From a checkpoint of a small transformer trained on Wikipedia.
Training: 93M tokens, 11386 steps.
Each number is 50 + 15 x the weight over its row's rms, rounded and kept within 0 to 99. Layers, rows and columns count from 0. The size before them is the row's rms in percent of the matrix's.

# layer 15 attention value, 128x96, rms 0.0861, rows 33-66, columns 0-95
101:52 37 50 68 58 58 44 35 68 69 31 58 53 58 70 65 48 60 38 62 51 53 60 49 64 65 71 34 39 52 65 27 76 57 59 72 56 41 69 57 44 46 49 43 64 34 25 63 49 53 47 42 41 30 67 42 52 11 72 50 53 45 55 43 01 51 36 46 28 57 41 46 74 44 35 37 31 52 64 70 37 20 44 61 31 42 54 42 43 34 32 16 83 62 59 39
092:33 63 19 20 33 58 58 30 39 17 40 30 56 50 44 53 64 71 45 44 38 29 68 58 58 59 28 80 60 51 51 47 67 63 72 42 32 56 56 29 56 29 24 48 55 74 37 50 45 64 43 59 64 60 18 38 40 50 51 60 63 48 48 72 41 26 83 62 34 27 48 26 46 65 49 63 43 56 43 71 54 43 36 57 46 43 65 70 36 50 39 80 39 38 59 66
102:33 45 54 53 50 49 54 60 06 41 75 74 60 29 66 52 50 67 55 32 39 62 45 25 54 35 67 56 56 67 18 80 57 51 36 76 59 59 40 45 46 38 46 68 58 45 43 67 53 41 56 59 24 40 27 58 58 47 59 21 69 51 42 44 66 60 33 62 62 48 67 71 58 18 55 74 23 54 51 21 44 69 47 41 48 41 43 58 56 81 63 60 44 48 23 41
101:41 39 74 67 67 40 44 63 64 81 21 72 47 37 69 53 79 54 43 59 80 44 50 56 63 49 54 35 59 34 54 54 70 45 28 59 51 56 48 41 36 52 54 36 35 30 20 48 48 37 51 42 66 55 67 44 47 55 46 60 67 60 53 42 40 53 67 25 61 78 54 45 80 43 61 66 65 24 56 72 69 35 33 49 28 66 32 31 30 27 56 19 57 75 57 54
103:43 46 59 63 51 57 34 38 62 37 31 66 36 61 47 38 76 44 33 58 59 32 39 51 56 68 57 29 48 41 83 59 48 44 20 43 67 32 57 32 43 46 69 64 24 78 42 65 40 47 38 52 69 34 69 45 23 40 47 23 53 41 33 59 53 42 71 48 56 32 47 64 72 47 38 68 43 59 41 34 39 65 50 56 61 77 62 12 39 39 38 33 19 78 71 52
092:50 72 35 58 48 44 28 33 17 84 50 42 15 65 41 55 68 53 53 67 31 19 60 78 54 70 42 57 61 48 52 44 50 44 59 53 40 31 40 30 33 30 57 77 38 54 21 33 63 54 53 47 57 58 41 37 25 50 37 43 30 50 57 29 45 54 36 43 66 38 49 73 60 68 52 69 58 45 52 30 38 44 40 32 56 90 63 51 40 38 61 44 76 59 37 41
090:35 69 52 59 72 52 70 47 82 78 62 57 56 66 51 52 43 59 64 48 80 42 71 27 69 57 45 40 41 32 51 39 83 25 30 77 66 22 49 35 37 39 48 42 62 70 52 43 48 53 76 59 36 43 62 44 20 35 48 51 44 58 67 40 31 26 46 63 58 53 42 41 78 56 42 62 27 45 62 39 71 47 52 61 23 55 58 52 58 41 54 24 31 52 31 66
102:64 66 28 52 52 52 33 68 45 50 48 62 59 34 23 53 45 33 66 51 44 44 36 42 34 67 21 60 51 76 39 70 23 51 66 63 42 73 50 28 75 24 30 51 57 63 43 56 62 63 61 42 38 43 21 68 58 76 41 75 44 46 48 43 73 33 16 73 57 53 64 43 67 54 74 56 46 72 58 50 42 28 53 57 64 71 37 49 28 52 60 67 73 41 33 63
094:78 40 38 58 27 32 33 59 58 46 56 50 53 52 50 24 54 51 16 62 48 42 22 47 55 43 53 67 46 60 56 49 42 52 64 30 43 50 49 26 59 48 32 52 26 54 85 47 90 44 48 51 45 73 52 53 84 66 37 57 57 32 62 61 75 39 29 45 49 52 63 69 32 66 49 33 54 41 69 47 21 40 41 66 73 56 33 79 41 68 62 75 69 44 59 40
098:64 31 18 29 67 52 38 40 41 25 57 28 50 60 55 65 28 61 57 43 56 72 57 41 65 64 36 69 34 60 54 65 19 55 62 58 35 59 65 37 50 59 06 49 49 65 46 46 50 57 53 47 27 66 61 36 73 73 64 39 49 70 54 51 76 53 34 69 22 31 55 33 46 58 49 42 56 63 67 33 36 56 48 44 61 28 63 71 56 52 49 85 40 25 34 39
108:41 48 28 51 37 54 72 54 77 46 68 33 44 81 58 17 34 18 71 35 72 32 67 54 31 47 67 54 23 29 33 58 33 49 67 32 31 62 38 71 41 61 55 18 54 46 42 31 44 48 31 52 55 43 59 54 84 45 41 85 54 61 56 62 36 59 33 62 27 42 60 44 44 54 52 46 33 58 65 64 68 65 52 72 51 34 43 68 42 55 63 66 57 48 54 56
094:59 68 41 36 35 54 34 49 56 17 51 65 55 34 51 72 50 43 19 43 47 67 24 48 71 43 36 52 48 53 41 43 54 56 32 51 48 59 51 34 68 29 74 15 45 67 75 71 65 48 24 40 40 36 31 53 64 92 38 60 54 52 38 53 67 42 68 44 58 34 64 48 62 70 48 51 65 74 36 56 56 85 54 49 62 60 67 34 37 42 55 69 19 41 35 57
097:52 43 28 25 72 61 70 37 49 37 64 58 29 57 81 76 55 53 53 48 76 49 50 22 44 42 60 41 63 58 15 35 64 28 25 48 63 44 33 54 30 40 52 49 44 77 18 45 51 43 40 51 49 44 68 52 62 36 47 56 78 35 63 39 61 67 46 78 80 54 42 48 65 32 48 79 58 44 46 11 62 59 46 45 44 47 39 35 54 67 30 41 47 56 63 51
105:34 60 38 34 35 50 25 39 54 42 46 41 40 50 40 70 39 70 56 50 63 59 49 59 57 53 50 53 32 64 51 70 29 61 47 42 33 60 55 16 44 42 54 75 35 91 40 61 86 51 32 66 60 58 20 68 58 65 57 19 67 41 29 32 59 41 54 73 65 58 57 67 54 79 53 70 57 56 53 63 33 76 58 45 74 33 51 43 48 53 51 71 23 48 39 63
110:57 64 76 61 43 61 34 45 50 71 59 64 18 55 46 66 40 34 66 38 44 58 56 37 49 48 49 46 52 28 53 65 69 60 39 38 48 50 35 61 52 73 72 37 24 46 40 54 32 37 36 34 57 45 71 57 33 34 50 18 26 57 69 39 30 78 56 54 33 60 56 60 71 20 29 33 33 56 51 29 56 38 60 41 33 79 13 38 62 47 42 35 50 78 60 49
104:49 49 29 66 64 61 64 18 79 52 34 60 49 65 48 79 51 40 53 49 58 40 70 68 62 57 46 42 40 59 62 56 53 22 48 54 76 62 52 57 36 35 45 62 53 80 30 45 36 57 39 73 50 26 58 55 06 19 52 43 41 53 66 40 16 61 50 54 33 47 35 49 47 50 45 77 41 55 55 37 37 34 39 38 63 65 71 51 41 21 22 31 45 61 69 45
105:64 09 60 57 41 52 55 81 51 55 52 30 51 37 67 70 51 61 38 33 52 45 28 55 41 38 85 51 50 76 43 68 40 64 33 48 54 70 56 31 70 54 38 19 68 63 56 38 47 58 36 46 59 74 29 36 43 35 54 64 71 40 43 59 63 60 26 33 58 63 63 41 52 24 43 54 25 41 52 82 66 69 50 49 53 25 57 57 63 42 32 68 50 53 34 24
108:48 39 79 71 47 55 43 37 58 73 61 49 84 83 52 50 55 52 32 59 63 49 64 61 81 43 44 52 58 52 65 51 52 66 54 39 43 26 55 39 49 57 58 54 54 44 30 72 66 56 29 53 33 59 55 45 25 23 38 24 39 61 51 46 12 69 22 44 63 72 48 63 43 45 48 78 39 61 70 61 63 66 31 59 48 76 66 23 57 33 51 37 28 65 46 47
111:67 32 38 48 47 53 83 49 65 68 61 18 44 52 56 54 24 40 66 44 60 35 66 48 40 40 58 47 36 48 61 30 60 78 60 50 71 53 65 75 47 81 36 67 78 25 48 29 32 59 58 39 56 50 55 22 65 35 55 64 44 20 56 56 50 35 60 52 47 62 48 46 56 74 40 56 63 23 38 58 64 44 64 45 21 27 56 78 53 41 63 56 70 52 31 27
102:39 57 51 50 65 51 61 53 34 75 47 65 25 52 48 39 72 51 34 53 71 62 08 46 53 19 42 48 63 62 53 58 59 16 61 51 30 43 35 58 54 73 44 48 25 83 43 46 57 30 59 20 50 34 68 53 62 73 49 35 38 53 49 35 70 66 42 47 54 83 46 71 59 43 47 66 48 36 52 76 59 48 45 35 64 44 48 59 30 35 30 47 72 80 55 35
094:47 65 79 61 39 40 34 41 53 52 45 34 63 39 59 83 58 30 45 28 43 50 46 50 68 59 37 52 70 35 24 64 44 04 37 47 43 55 59 70 68 63 66 54 73 21 48 60 19 51 61 51 47 49 40 34 17 47 61 64 83 55 38 62 52 49 42 43 74 64 61 32 29 34 72 68 67 57 69 65 61 49 35 41 62 67 46 42 71 49 40 34 49 53 60 41
097:66 39 50 71 52 24 34 70 72 77 45 74 74 37 38 51 57 44 49 41 52 77 28 60 48 59 24 71 43 68 56 59 54 41 48 57 21 74 37 43 84 42 36 62 59 64 47 57 38 73 65 46 43 37 12 65 43 39 47 43 69 60 79 32 39 37 22 23 51 48 39 58 52 42 38 39 46 47 56 75 33 30 46 40 44 56 23 49 40 36 45 57 47 46 58 47
101:60 49 61 41 54 34 80 43 65 52 66 39 51 30 44 57 24 49 57 58 31 70 39 70 54 14 48 50 52 56 27 42 40 73 46 58 29 80 40 44 69 39 59 56 84 43 67 50 57 50 78 41 45 74 23 44 79 69 32 79 51 64 37 53 66 29 38 44 42 55 40 25 37 48 54 40 49 42 63 46 39 46 58 57 64 61 52 78 50 50 73 55 78 48 23 35
107:51 71 31 22 49 69 44 22 34 29 52 21 53 58 29 61 49 46 74 47 41 51 71 47 65 72 61 66 25 52 51 43 57 44 64 47 57 27 51 48 46 38 31 77 39 86 48 45 77 37 63 54 45 65 34 54 48 36 63 38 60 24 32 35 37 41 57 40 62 35 33 23 44 78 62 54 51 50 59 57 51 46 47 65 69 42 79 32 41 55 42 80 24 50 36 53
107:38 45 47 34 61 52 32 49 32 90 29 44 35 58 71 56 69 63 49 43 37 34 61 55 46 61 34 50 45 67 60 69 79 56 47 56 59 52 46 54 47 27 33 74 36 58 49 55 46 33 37 31 61 58 52 27 37 54 60 12 56 62 33 53 40 41 36 33 67 27 64 61 82 55 59 83 45 69 40 34 29 38 32 70 70 65 53 27 42 31 33 33 41 54 30 51
112:56 61 46 68 66 36 56 60 54 47 36 75 26 62 19 23 42 52 31 49 27 73 23 72 56 70 38 58 71 30 42 41 54 67 60 60 44 68 41 38 60 55 35 19 48 59 53 37 55 59 53 52 57 69 59 51 66 63 60 59 29 75 56 49 58 48 66 57 47 40 45 31 61 53 37 58 73 49 50 04 08 55 44 71 55 71 30 49 61 43 50 32 60 47 47 65
094:43 33 47 57 78 51 61 32 62 38 46 77 23 16 61 51 84 60 34 67 74 11 66 46 39 49 41 32 69 41 78 59 40 22 50 39 47 37 61 45 49 45 52 78 38 57 26 66 46 58 62 65 72 36 39 39 21 44 40 51 66 62 55 55 49 41 66 49 51 50 56 74 63 49 41 62 44 42 60 64 42 42 56 29 35 61 57 45 85 59 23 51 42 54 53 56
097:50 56 10 15 52 44 41 24 60 64 74 25 40 41 37 41 74 70 78 54 63 37 70 38 40 39 33 48 44 45 60 41 48 33 46 39 65 41 59 64 28 63 53 83 50 29 47 45 26 56 46 57 67 45 38 51 42 73 43 54 29 49 33 30 61 55 45 48 53 72 52 70 41 63 46 39 73 36 63 28 56 42 25 30 25 62 58 53 69 49 28 52 65 37 68 61
098:76 20 41 51 26 21 26 71 65 55 53 42 49 53 58 77 70 41 57 44 59 62 42 57 33 35 57 49 69 54 61 57 12 68 58 37 28 45 42 57 72 53 41 33 54 22 45 54 46 57 52 55 68 34 26 53 65 43 33 47 48 42 66 63 80 45 40 41 76 38 41 57 43 43 58 63 51 73 51 74 82 51 35 62 55 71 76 47 60 45 29 46 18 44 46 59
098:28 51 49 56 83 62 40 60 26 59 38 40 42 46 88 42 58 46 53 51 68 23 73 70 62 42 48 63 72 37 58 27 60 53 50 67 55 47 56 43 28 52 59 66 74 23 28 62 44 43 56 62 45 74 74 50 31 23 63 65 53 63 69 65 46 31 59 39 44 60 73 61 44 30 28 48 39 37 42 63 37 53 60 39 36 35 30 69 45 47 53 28 86 45 52 39
110:52 41 39 46 43 59 58 52 73 41 36 52 73 48 71 41 48 46 40 46 41 39 82 34 57 61 49 46 55 44 59 55 41 16 23 64 75 37 63 39 54 64 23 68 53 75 22 63 40 66 37 75 60 34 55 56 28 12 55 43 91 40 37 53 17 46 80 53 34 75 39 41 62 52 54 53 37 60 49 44 55 35 47 38 47 36 60 32 73 64 52 50 35 48 57 41
093:64 56 34 51 59 44 33 49 32 25 46 66 44 76 12 50 62 66 63 54 82 21 40 57 60 56 28 54 38 43 34 52 44 43 63 47 65 54 53 44 55 32 58 62 53 80 38 23 57 49 40 25 39 56 39 57 46 60 40 52 64 44 47 67 75 62 33 35 44 65 58 22 87 60 42 66 49 74 40 44 50 56 26 23 65 41 37 75 41 55 36 44 74 68 69 57
096:63 50 41 44 36 31 58 61 84 56 37 70 38 55 62 38 77 69 68 65 60 18 31 38 32 67 51 55 46 38 64 63 38 60 50 44 50 60 45 44 24 72 54 44 59 44 29 43 26 55 20 51 25 45 89 70 30 67 22 52 54 53 60 60 29 35 51 43 48 28 40 52 59 76 45 46 33 43 72 38 51 41 47 61 37 39 62 49 62 19 36 33 72 53 54 51
097:52 46 51 58 74 64 40 58 20 34 27 69 29 49 30 29 51 56 34 42 81 36 70 47 49 44 67 35 56 64 43 62 23 45 60 53 58 51 42 44 25 37 39 63 22 80 32 60 71 60 78 47 60 58 65 25 38 59 59 36 52 47 48 50 54 64 51 44 68 61 82 40 68 34 55 92 62 51 28 64 36 46 49 28 51 39 59 28 38 72 50 52 59 40 48 42